From a checkpoint of a small transformer trained on Wikipedia.
Architecture: RMSNorm before each block, rotary positions, no biases in attention or MLP, untied embeddings.
Training: a variant of Adam for these matrices, 107M tokens, 6837 steps.
Each number is 500 + 25 x the weight over its row's rms, rounded and kept within 0 to 999. Layers, rows and columns count from 0. Numbers have three digits each. The size before them is the row's rms in percent of the matrix's.

# down: layer 3 MLP down (transposed), 320x128, rms 0.116, rows 270-319, columns 64-127
# gate: layer 3 MLP gate, 320x128, rms 0.102, rows 271-319, columns 64-127
# up: layer 3 MLP up, 320x128, rms 0.1, rows 271-319, columns 64-127
down270 101:533476440499497494462498476501487510525473520462482512478486512464460479502473503522521532498532481526453502484510532497523481505468485538593518456509516488508495455527497506498542527529502518
gate271 085:506482529434468472516488507516498524467490507514498511508518493479491467459484479451551477520514494482509548494472511498537525482475565498542504500491495511507466492482506457513498475467538476
up271 088:493462488518513466460491538481483506504501434484502477536508475500487521504484513488523512444508504494537497513516520479489459496519471510481537548448505484487509525481500490494516481513484474
down271 088:518502546452477495511515475542510521478512523508478513487530497495504467473501470492517482545521482484485531487460485510521511496495537481539491472510518506481489474501507493503493495496516508
gate272 101:487499504567484437458517517487470458521561518505512469525504482458492486502475539490499488479495517518524488531587482466491498545508511493520535504496499465494505482495485474485488472486493471
up272 098:522431489488501552491479504476535505487513491542455528486493500468500522489500498509467516454480485601494471529523502509507530478516498499512492516475495524506514481541517465474563514468494510
down272 098:509505509509493482529485496511466499486513517542499517510481499492542520497530508497493493483514533523538511503513511527484444547495472517528536534539481474478519532477507477488447466500523485
gate273 101:487521496543479499501486519483451506464543513481510492491503537522506523531503497521485528506485510490512538483469504449469484459474540428502481500517494515549508527487497482489491524490490466
up273 101:527466451532464521476505494463518514446511439487502495532497510526482513481520490488546487465510524511499507514516493516493504466512502517464514486517490473486515506514495512478498518454515530
down273 109:458531509490509507493531500470498500505511500510534482495487510530505490542479492493511498516506526502528510541560518501518485558474511446501511510494467490475539530494511475574501497450533521
gate274 091:507534534495504478505501477506519504482521492500458487504545486505486523475503511516541490519496530486506532474531494460480508506507487519422548453583539508442522504493528483478495485530515484
up274 093:483502477509492516487449533500495475515468486530510506498472524508529447507509497505450473495482478532484476486480483512526548495455508474541455518452473551535478499498482510513484528462537495
down274 088:517504514433457505490515547474495513453513522503534510499514511478540536489465441525492514502480543507481513510511480483577486503515517503462518491500524564493532483482485498484504499466521514
gate275 118:464487452532506487503515503480517523518530509488507486496493480500489505547471504501486561510469556486463501492487569462492486466498500502534477501462461491517525513493516556487501489538474486
up275 111:489528494492505508477535544462508464489503482455491491479489492525490560514515563533504521461487524484463505441481520526529482485490480484493527545451469503504527530470503530541515507527501486
down275 106:500517500528492521517472520475492468476510515507526488503509535513454518534522543516530481488493473489521503461535499502506487513497515446518484521502500476499508496526470474520545516454534506
gate276 102:520457507487528485480501497505486491543555521494495501488491521486480526507483490487535524478473507494501506497509538455495459482483476513504503470515485548491583532466490455507512502499507544
up276 102:530512497504511548474547517510532477507464466500526504504438499487521476509471519516520511492512488510573503483506524533479511469461500489479491489522534496517526474528455536455524503516501460
down276 101:480501540474499520468516557474524477493469515471496481492477495499505492500476458513531538525490500528527452518513518437502489544479495517488521459486480514524481551496448447530478473481499514
gate277 105:557449499477512489483540478496469456483497502470508509485523504474475506517470533494538511538404492531444499491491503496441480467491500475517488545470510534510508469482491505503496480508492528
up277 103:473451509506509508522528482455507534525534564533458473547511439491516484528482508474513521477509520454538507497493525519507487475495494515487504504542474488495472512521503504497555490520510518
down277 103:543511492563516450500523514506507503513507504533500518523467519511493492516479496502487486455532494500494530479479495516469472516550518473464475503498538533507440527475525500491450469481545517
gate278 094:510459472529516503501495534482529471520518509508519475518501515508498532505505505507516538485502477491467483518513500485490468493562507516511503538535501494514489521512540448487522511529478484
up278 098:490491515491466519536520537488542486488518522514532503482503504498522490488548461519517500493518465478511513488499524503525472503510531502514431499573475490514469495477510468526538533486504490
down278 100:466512486467473538522497464512496492500506503487514503500518493474522454459551501521525486499515473512513495487489547524492504478471538534487465480524515502505531528500472559500529538478489497
gate279 108:491441519478475474495530485502503492525514494498484535506498499498506486496538503500499482516516512468520512495517506517523508451483529531497457487515526502509542476464468452490519546517441492
up279 101:456513492535467511520467499541462493514479507489488523530516568467480468470477522490474515507483453511466490530481475511487516537500529476530495500504509493480448489526486510555451484518494496
down279 104:480467525474473477524496485486486489471459511512498510529537495481540506467484501480474490477503590492546540486531509530493487481487512483481516459544477501461518526469542520521510500524494483
gate280 110:453463497523490501489463500531474502502502492520518489530488477508520547508516449516535505495504493484458484471499496494503473496503509473423498515486490514500505537470487502473477517522480434
up280 112:449496502502478463450497512450514482488496489469566508511502482484486520502509541481444481446496505515507509515506531503478544516529529514507530506480477500498498519476465467518496510466481462
down280 106:506526496494466487510469516489504486501486523506488509530505484476493524515483499534466486518474505554498484481515547508481487532492504455506480509457498442452447500489525505511462475508508482
gate281 111:510515487514535509494522483505499506523488519479482469481521487524515552530495520443507485511469504487516518505516502469529481480523455443467507495512503509480526511479551477447503507509474487
up281 116:452467499505518487494495553476497460490519493495474474503525469492499497487507532525508502519476480470487521515506501477488484481468492552502455494502527515476540521474502491531546507452473475
down281 110:497511495521507492507522495500491463495471515476484489521507468471535546517506513462504488527513506450492469501469506516492486508476505487471503489510501494453509531480577495458520508503488479
gate282 101:472487482514489458480518500533456489478502509483517494543492497451493479501501506492511496528460486495514492486467437530441490477446520466515466490487490470455484460482504510518507475495506484
up282 098:482478497547471475524500506491501493494534517490520495544489516471466499513497480504511490490438511509462510505489475517484502474516479448528492511489470498503508509494498461512492490521513523
down282 097:461493484451493512532521494537477466471492524495529504503506527511533502516470541522461466497478507492485541466535490479454488500519500511486531525517489542443544524504478514505507537540474516
gate283 095:480501499531509482487446494497504478480526466513550447475454478468533510515519483521473537477519508503495482484489518470474500528485480490504513504443456511470474528494523496524491449508503508
up283 092:529500481494507511505497482488491525503495534488481516501518510512506519487516545538530469479482492483469486507516478501497502511587510511465450514516469472534525487511500535485492472497465518
down283 093:521504445559477495545461505454518516499534529491516505452470476505560470533486495492485522481473475512507511524509513469538484499503523478522519543495483506476485488490486506552493490503496522
gate284 090:452497463507477500498503500517510503571501531478521494473449513428483499513529525510483532488479506495484502522507499481500473531467495483497500508538509495493481488512437471496520504483473539
up284 089:496484455512484450534428548449496466459499426528511493504501503491501518484495500469486522485495477482503495514502531493465494513470501452531500491490513516490476461444483510526515513514486462
down284 089:459527502479478484543537466519499547509496554498481481510509515509447495545515526530471508549517528529503492519534518464482510494529485504494488474496478520487474547498521505466500528552503517
gate285 101:491469457507524504505493466502456483448535508524518520465455472517551513484507493493480524489521485467456472519478507495497482523521513477525462561486473539501478531467443514514500489500500475
up285 093:483513528548465511507496511535496488502443516540492525514521535484522501473518502471475499487441497549498508482523496533529469513475442488459527470545509518501503483508509541483498471456522479
down285 094:502500494488499489473489482529511507523482505466478452470511465519488480525510506502531475530496491461523508498472513464477509451443486514509509501438498524508522493511509474545507509514508478
gate286 087:521523466493479521496523574522481467483529493526521495517513498491496527502507429520526489505516499500465505534511470466523456537535510484424551513476514491450486532496496483513495482521533511
up286 088:490525485472481508502535563532488478511514476528491496494515494468502514503493448509508483523478486480480512507518488460524511513533539500464534555501541526450460512512534473513500476497546516
down286 088:471494513508529534494522460522520522509508500485441516472492512522490462498519572496502492492509491508501451481492534523463496448506498501550490504500483457526498472511500511487490508522474484
gate287 108:506526469511480487481449477495477498492469523513519519477514545484502502513513501498506526460507531504475477543475514485499528506506512500450485517515482465487506516497522511513475523502479500
up287 110:555498548527512508489485504503557573493533534546474442476496519540476510529459533519498495482493494500569507481493505481507521439514499552484502504521544474462485521479563492481496475510538507
down287 105:523518500478534526472505510454524541487491526507557503498505509526482480470522477513506518518527495493502475519495458484451505526497523466535506482503487494477496499490485509534485545464551491
gate288 091:481491489535491491481463493478499544500510478492521485508486560506499570548505567479476525484491510497492486445514518490494493487499509475465488518480521503509522506502504515515474469494443488
up288 095:487484460519520487493470486505523473507482485484497526506516496510527476472485484502506511508480519494481477511519498484479495486544433523487528515517463494471517492476520492458490530525477471
down288 102:493512475499488489465491495492477512509515480487508488523523561509526497500524515479500523532462542472503503495456509451488523524487464481501472497471478469489506506474497479501495502515501508
gate289 101:555519474495530496488485474536489505508509524513494502571469461486453468514475500497534514508460541503506474461499480511506445479453512500538481525510535477511481464522481496494514477503458485
up289 104:489467526495519520494534498468491487534526470491478510504512481504421495507451459511511497528477480499502531518484517479524526483446476533518475511500530549507508490499548523495505526503506533
down289 102:515509487493502492513480489472525533492465519475532506517509534546526476466494539515505484522487523511488491517488465425573468496529455546473523502463496468467514505495552501468461490528486529
gate290 092:516490513479479434502474527458567512528528483502494491533502496517484529500527460466520498524503468465506507484485465513521522489524482501478448468512486527492494464511524472530481540563488504
up290 092:496489483548496491455498486495547513476481495501555483494488526532509464506546509504497529471478481523453467521500526476491503515539537423552501473525501513512486482517499482505513494528498475
down290 092:529491567472523493563526527521490497547486492525490491537491480496542501483501435464542481513491524482490509498451499516560542489497485491478530496529504526516472515509466501509501497457501525
gate291 106:512514487514541467469518494521479472478494495467539502499480500471517485500527519517478532486488481503495479501500443491504415530469436506510511502525452470484520508517469462494500499478516464
up291 103:475521532519545516489533481445521475484502508484480526544539486480483494474468496489553521543496517491489467512501444509479465493488511521486502489511516506528509479461479507463530475511516514
down291 100:499492521477500531539515472441546577528562481517502494475465470472493537523525503506513505489500489475495474556495516523534531496471515516519524496522454522533452515486514512482469485537497536
gate292 122:551478504468530533521491507490489485496471491449457502516476473491463494515521499486488498512523515482525472490522505519492506438509516494489491505515488456486547531486488486509488487511472464
up292 121:508494501490490504503484519470494520447468504486496451526565538501515540500504437461517513518482463524481498470449508489490476510528507497454514498482496493529543507500467538510507474508506484
down292 118:453494517494492508490556463490461478508498476517460500546489523502518493478464502489521465482466514496518515506480533497521482524449514485535490478518502529459509505501498487495529498482529481
gate293 103:542532512490522498513487505497443515500482539488487502501504475543518503536488483486460513495491490461475518469514468533534469530507474468491503511541522494517470505509514516488506488465492521
up293 099:473478486503503519474537457539501488542483447470519515553526498460509505496483493480527425494498511541494523488543510518457464491491482527483509518498498508505505490526481478512488498540480479
down293 101:497545480514534514485504487483506557489491519520515507521475472528506482459514512488482480511497451489478494514488485462521457510492549480460437440473532455512497509503502491488493504445528518
gate294 096:498500462519539496453506502515500531511523490464499510497502473489507545566497535499496512479536537516518502508517499483490492489515468547457554511498511457499507526503527508467476521512490500
up294 102:511509504521506495508468483473488473534482487470483458547500510493451481501459523508552522511467508487490470484519503543494468486513483472551486507466526515513507575507509502510522483517478468
down294 103:497581514515504510449494481478503500523515500504458489519518472485436510515446530529540494476510504506539480522537502510472460502491485503522511472497527485517478583499513512497492496478495533
gate295 095:563512490492536510488487483475506506487508464471506484489505496496443520476504503533506531468482499498485494494488545520494495492495486464530511521496461522453515522497465473504545474520477487
up295 107:532512502489494520486522501512504483449512520516534517450500511527545472489557494543515533486499476549515488515421487482504511545484490509534487503479480516510487520508515503491501525523482474
down295 102:506520484515498510498509521520547467482445525497513516495490542496559481484525490543523531518515509492499469522494485475499541481490505514526474458500548498456499481536511547493487551515532480
gate296 097:513492472506530510522498506499505511506508470537476475456508459498545557500496493507472539474520473482478487515504525475516451520490470489497484505522468509475533477530438506494563483497495493
up296 099:444498485482534489518495532542470533468516514530455518511511481487525499481550476505490500474487521462496491495500528464500516490496508497477494529550523522500543454490510555503532495527482482
down296 099:471474490485484587489509500501519469486498560475486537494493502526480489492544520480495506505466502507511511546491527529499551483457494482540503507476547473487533489494488468528472509534485522
gate297 092:484458503489517467527481478497504481463491485503487494517511522546540518491494530445519491541496478499480455481552483468453477509506492491484511524508488485539488479462453521476426515502489461
up297 098:536553538485468456515486480510515493475473543488516528548508511538480494490523491478493463495531476498487461469521473538462486518465485498506517502486523484544498507542484474505479485487468487
down297 098:493540471514476503464533479531532543492472526507508452494482518522436476466526514482507495516533508486467517503500478494557526475519513482545490527553527486532490510543509479518512464499477508
gate298 099:519482527553491504501517479479542548455520470491556501507495483482446489479474488494517506492520497511485468487502488514479527508498508488506492511498522525478513498453460483531464502477500522
up298 093:539496514486509517508488499486488513518521507511517520530532460489536452542506455481483469551432514482517498482446490525543475496495502492546516498467462499541453502510470495469475490502484474
down298 095:468494499541459510524522503474546478478504491502480491523479542499475504459506479493469521505527504509515457483498506496509510499499469537485471546520525529484491554480495487494529494556477501
gate299 100:457543473541459480486515486509515506480555534510497508491499493512524491500512483513450515526482486550465459474503485524507514495493502518469543484504498525537488514470458500581489486500505463
up299 098:545500539518501475541561555462498548501511527518513486502454509524511483523503498474460474496478503513527530517469509563543484480480509530505482471507483520490501491499495479477486492444486478
down299 097:467503471470510520497477485469502499502484479496464522506497499539487519490495514505485549523504519466509488498525484490459509483527476512527447516465518472486485496512557514474475510498499548
gate300 098:486462533543474451454472483512437535483512484522516499551517486519526508512523469527486502526524486502512507502488519482496498503458446513492474508533454496502511520482513478496461482501487455
up300 097:561470525492519528489545515489474496532490510474509434487532491493531534502498530506488492461519488505531528486510523560527481487478505507499462478499454508507559486496519490460525501492482521
down300 099:487533503510447466503503541484537459504462495492508511487473487496502474516448517529502473484477503539504501519467506455520501514497515504464475483484525511488455529524555541493487540500481489
gate301 105:513485513477493471513543504503460493515515487462499507538495464454461483521457489524532481534500537492493495470510509492480466498504530454506470526484502486485526508533490493508493501523498485
up301 100:500502491486507504493527514462512510528469491505502495524502498498510503459432501491518493542531536435476469484534507488542505485513530520471511556527519491532452451518465453481516515493486474
down301 101:466468520518501489498518469492541505495505447498444481481524478529502515472495521493507492492474513519495493487493480476481501485487486542520496496466502497523551576513523498493488464543514518
gate302 104:499490508473513480520521488467521517524494503461461478491486509498486533560526508464501553510493534494499508488529513473462490464507522511491522446479468466480496505457532490457515514498530532
up302 102:468496546552545462502480546490496498547491477499504495506519498513500481440514514481487507494479486496478476470502441502491464516487461524507459483529467532492475488537482486494523564457528506
down302 103:511521501534530542507473502505523461497540476505516540502493482462518483522512501500490501525490527498545489504519496506505505479533524504516542446493442471479465493491486489509534508453506483
gate303 099:519512545506541526511507422540502509479527532505516554474486502524517525461470518512484469500493538544482518519521467488486506489502458529496509517485525527495514484457529493537521514494527511
up303 098:531510492502510512439480475515477485501501503495496504477515486536539496518507481478472482483469470527520484494461506522504490447512522519521493483493517508533451493519490493511455493477462484
down303 099:456502495509477483475498535480501514465520484505531555482450454458516513478542487519480468484498513522520482465521492420513502515492493500492470490509497548482517530470494519524544443473508472
gate304 096:518495513498488499508551487541469467468527471515524470495504425514457502476522488478520489459494502471491529516497496528481484484513505529522525508529537463443528509531517466514498473494498485
up304 101:476519491483470520494527489507511484488547467555525527515537459508552540474497470501531511531495491469504478555484480501489491523465526510474523523505510472475540474487491502520504484483549542
down304 102:471530467493527506486516482496496544521537500494461494479505505498484462499478578455517514507484466488485493493512487500503532474491512503548487469479520469503484489516496557504487514551497500
gate305 108:505486429512481481509507526502490493527500469524544506503495539493488500472510503463497521512533499496484478487453481496471501504482503480459468494483490505497474508479468499501523553534502486
up305 099:527547507505517474495469510524517505547459488515496544516486513525467500514490521468469498488522476536512520493489490514477561501503493488486509509521494511509525510486533480503512527518473538
down305 102:477527480533476511507510511501472484518510511532514512518496488512498500513513561453521532475539502528508494514486487516475498518498529481478487497503571495504486461522523495486499485492546500
gate306 108:517465497489446502480538543537471493510488473496469535518530454467504482478469531512512529525547481518512522514513470510514530499518497532508509455469488502539487486452481512487495527524468473
up306 096:487516520520450523500503498471474490556489525464499480449461500514476511461495500481518471492514534495521544506497550489493517469505566505464509482475501483481554547488543495505491510501502513
down306 101:503436494485500471430479497536498518521510536524528528493544487486496495481507501440527519471505496515498524488556523535504511509527492519502489532541496486518492449475509530464513509489516514
gate307 114:529493440512500463460453485498495504499489521470514503471513495485523504529456505485514557441540513500462478517492522475500516509526483497524454508501471488495498504527490509496517502522463455
up307 105:482516502524539533548503521509478497513501440518468491503519469514516510484549541499468461512495502515552535477519477502467473507491515494496485525473513444478475546515546532497509436490521496
down307 103:513511511489474486486510461494522501488498487505543540472503478493548562468477513475524491465533537493501506530502515478504492500447488523541471498498415488447508481480520490504527524470526483
gate308 095:497500488555525453473465504432543513496534472498525469540475488426503511479488532488508485506507464499502508482529452523516495531517490476479484481489503452513487455562458517511494494505496510
up308 090:522500499521519509501492512509454500516486494542510522470488487529532522553481505478488541463536498493480489497483540450478483495515483534500515515485478536458545553448526449480521522480484515
down308 093:527496449515483449480477503494445486530502469528507508506484496467553503480488478454489499517504506543499542494497478489515546562512474498476487520476467489494553512519492522507530501469513487
gate309 102:500520530538501497456488463523471516527506494471482520497455527453486473536502514513475518502500498524561498489544494538489528532478495509466527490469523437494484536498534531464457494484458522
up309 094:485525495475470472527490538500503448504534509547492539539541460500495515493505499486478456475477472501534493532513462515482535498469507489497520504559519483496479511515522500551486470504546534
down309 097:510495502518511489508496488514535506515483479487496539475542479532528512497467525497473489496511519501471506495486506475485505517438514465531549496477467525550553564479492496530503460481553518
gate310 097:514484526497492471450533524478494475525490469501497490513528486473455512505500493517526532527477502516518539499516457528510493503455484528475489505458505507521487456486534488491525507497535510
up310 101:499521475532475478546448479514482522486505514475471515468490502460537494500475510500483532474513515506517480555504499429522471556491484519520475490529495491523466504516491526481514525517505473
down310 097:530515573493486497492497527514496491536512512462501513512473537480539507479512504512497503519484514535520506499486476516524480536518503530452540510500521518469479517458481470510499508526503550
gate311 093:509471479469540522493513494515558480505509500511485522535506459500466504511474521504544498484473529489496489427492495527498541450498490479505479518491513511512502470481476527482520476491438523
up311 090:465504480490411508521476503481483495518492470467496486503481500442476482531494494524511480486501522485491515542531504463510508498549528470494543488515492459501520509488541513549522508502505489
down311 090:477478489502522534464502502499489453501488465500524512532517465490501517491477495493478499475493504476449519511507540464491515516530465496472506494532487544455520499474484476508478567480508517
gate312 105:512505491491454470514457493519520478481468508488483497529505513518477495500489484500441509503473474508485493505503485536487500581499499468493532488482507461517474473517486479504461504513510542
up312 096:510523510483529508538511491493549541508489511518480499511491552577496521464452512487493455458527537554506456487515516514447494496492523498478518497511509568505491502503493482493513509497527471
down312 094:506490503493496513514497519486484513492514480538506493566518556507474566467503476504508490533483518481479518457515458505545509488544473474504499500470470488493476513473487494548529520511480514
gate313 083:478476455519531484455498510500508464513527503477486435549516451509521511492504526506548522471523488442527480492527429459483492543543471494519501515554517499508500506519444514489488506489475495
up313 095:521479478546534494494501512472447475503484464485525491506477515448478519518453528495484509499474513544483482515510514480469477473480485487452511495428512476511536506507543506486513476518496510
down313 097:503477512520516483483471499482489477505485487476496479534488505511550527513480540497538497478498524493497504511545446469467498523506460506465517480507503510494522511470479508495474478471505518
gate314 099:473471446511536504478521505478490525529474477515526515469466504515516528546505517497510516488448501514489520494528530486464496508469441465497465515482452505518515472519466506455528517448461482
up314 101:508526545491506450486501518485512520481493486518537501516483498527463494533530517518517509523507549507480516483485483507521524462427498494513455496472541560515502486527518497475513543473462494
down314 097:530516532480507490459474529534494477457519494502518507514543502492437485480499477509513508476501474454440479504491489500509525518538509547482572509490550524527506564493513472500492476512498456
gate315 106:537529479480523465497517509500492464525492529486506470511504527484450529540481519486455495523430515508517514489522476493482501453502516495499516481443504463457505513516528492481510535462497507
up315 113:486529463508459435494485529539511512471439510529501446472509511472451455446505517488503489521492482490524496440522473468504531493499477502503482515485550505487511528507505526513514495464498466
down315 107:521470464452519470505495474520530488484465464483506511534488474546493475493531518503473480531443475518536502471497505478510493490500491484523476484503485503494537522528523513509531487549465490
gate316 093:505515445485516488504435543484486557481476490512475488473461508477508521526533495490463554495503489514488486471519521450484475532496468489462529512524476485504492497521466487513497504475508475
up316 099:461518528531486472500535507531526479526466519513484470525473479472488481486491525518549503497518509468509512455502497492516483468511501510513458475507512494473474466459527517457475483536485500
down316 097:502522482508514515491482556545493565480446453496506475468442556465551499481522489497493500477507476483489487492496516483466457507471462494510500491523474516458495485482511483464479503493525454
gate317 096:539444517531509510485526489498514502529469484506524531518495482514506482519524467513483535523498514527473440481540515527487474474476460488530464469481459516469493478489510465467526490515496490
up317 094:533494543546466542471483465489495487486504494505488499443512486537484443497526458517472505572487491544529497483486513530517484517460468524539464453474466513494507495538507482487516496494525526
down317 095:482519503521508510463462510500486543474507476526513473445475475537455498498501522535528514510509483521488521490458550500469485462500517540522513481511535520512524494515514558497503528519510508
gate318 101:546515480483501507437499559518494526492485488517471482554513496483485480548508523513485520493472483512517490523488512505500524500470517489492570523481497495523515563512547498510491473483487482
up318 102:511551516466495503512520528506487483468511470497489514532503544512487508457493516530512476544482515492489492491550461473467505490478514500515433486567504496494525507505506521476476508488550467
down318 099:503500493517477511520503480532493487470475475508479494477480464514528507463518496531544478470507505513481483527508523487504487544488499512484483502488465515497471562548515477512490495548492524
gate319 121:493518495495505516511507458542484528447516487479505471485508527518484510494482504514465501485477543490440487454518496518494502472510479477498504475539534468443544479532562518480513505490509525
up319 118:504474522472503518509445508504467498525478509499504527478506512478550469476492539470499499493524460517502508523492480520493551559528485465496447503494485501507517455506466541494498469440506493
down319 107:473535555502476539474515531451488508502487475508503529487464507500516507533501465445498528499507525509519474473461486497505504493496519488481465491510501527494515518521459513493458519490499532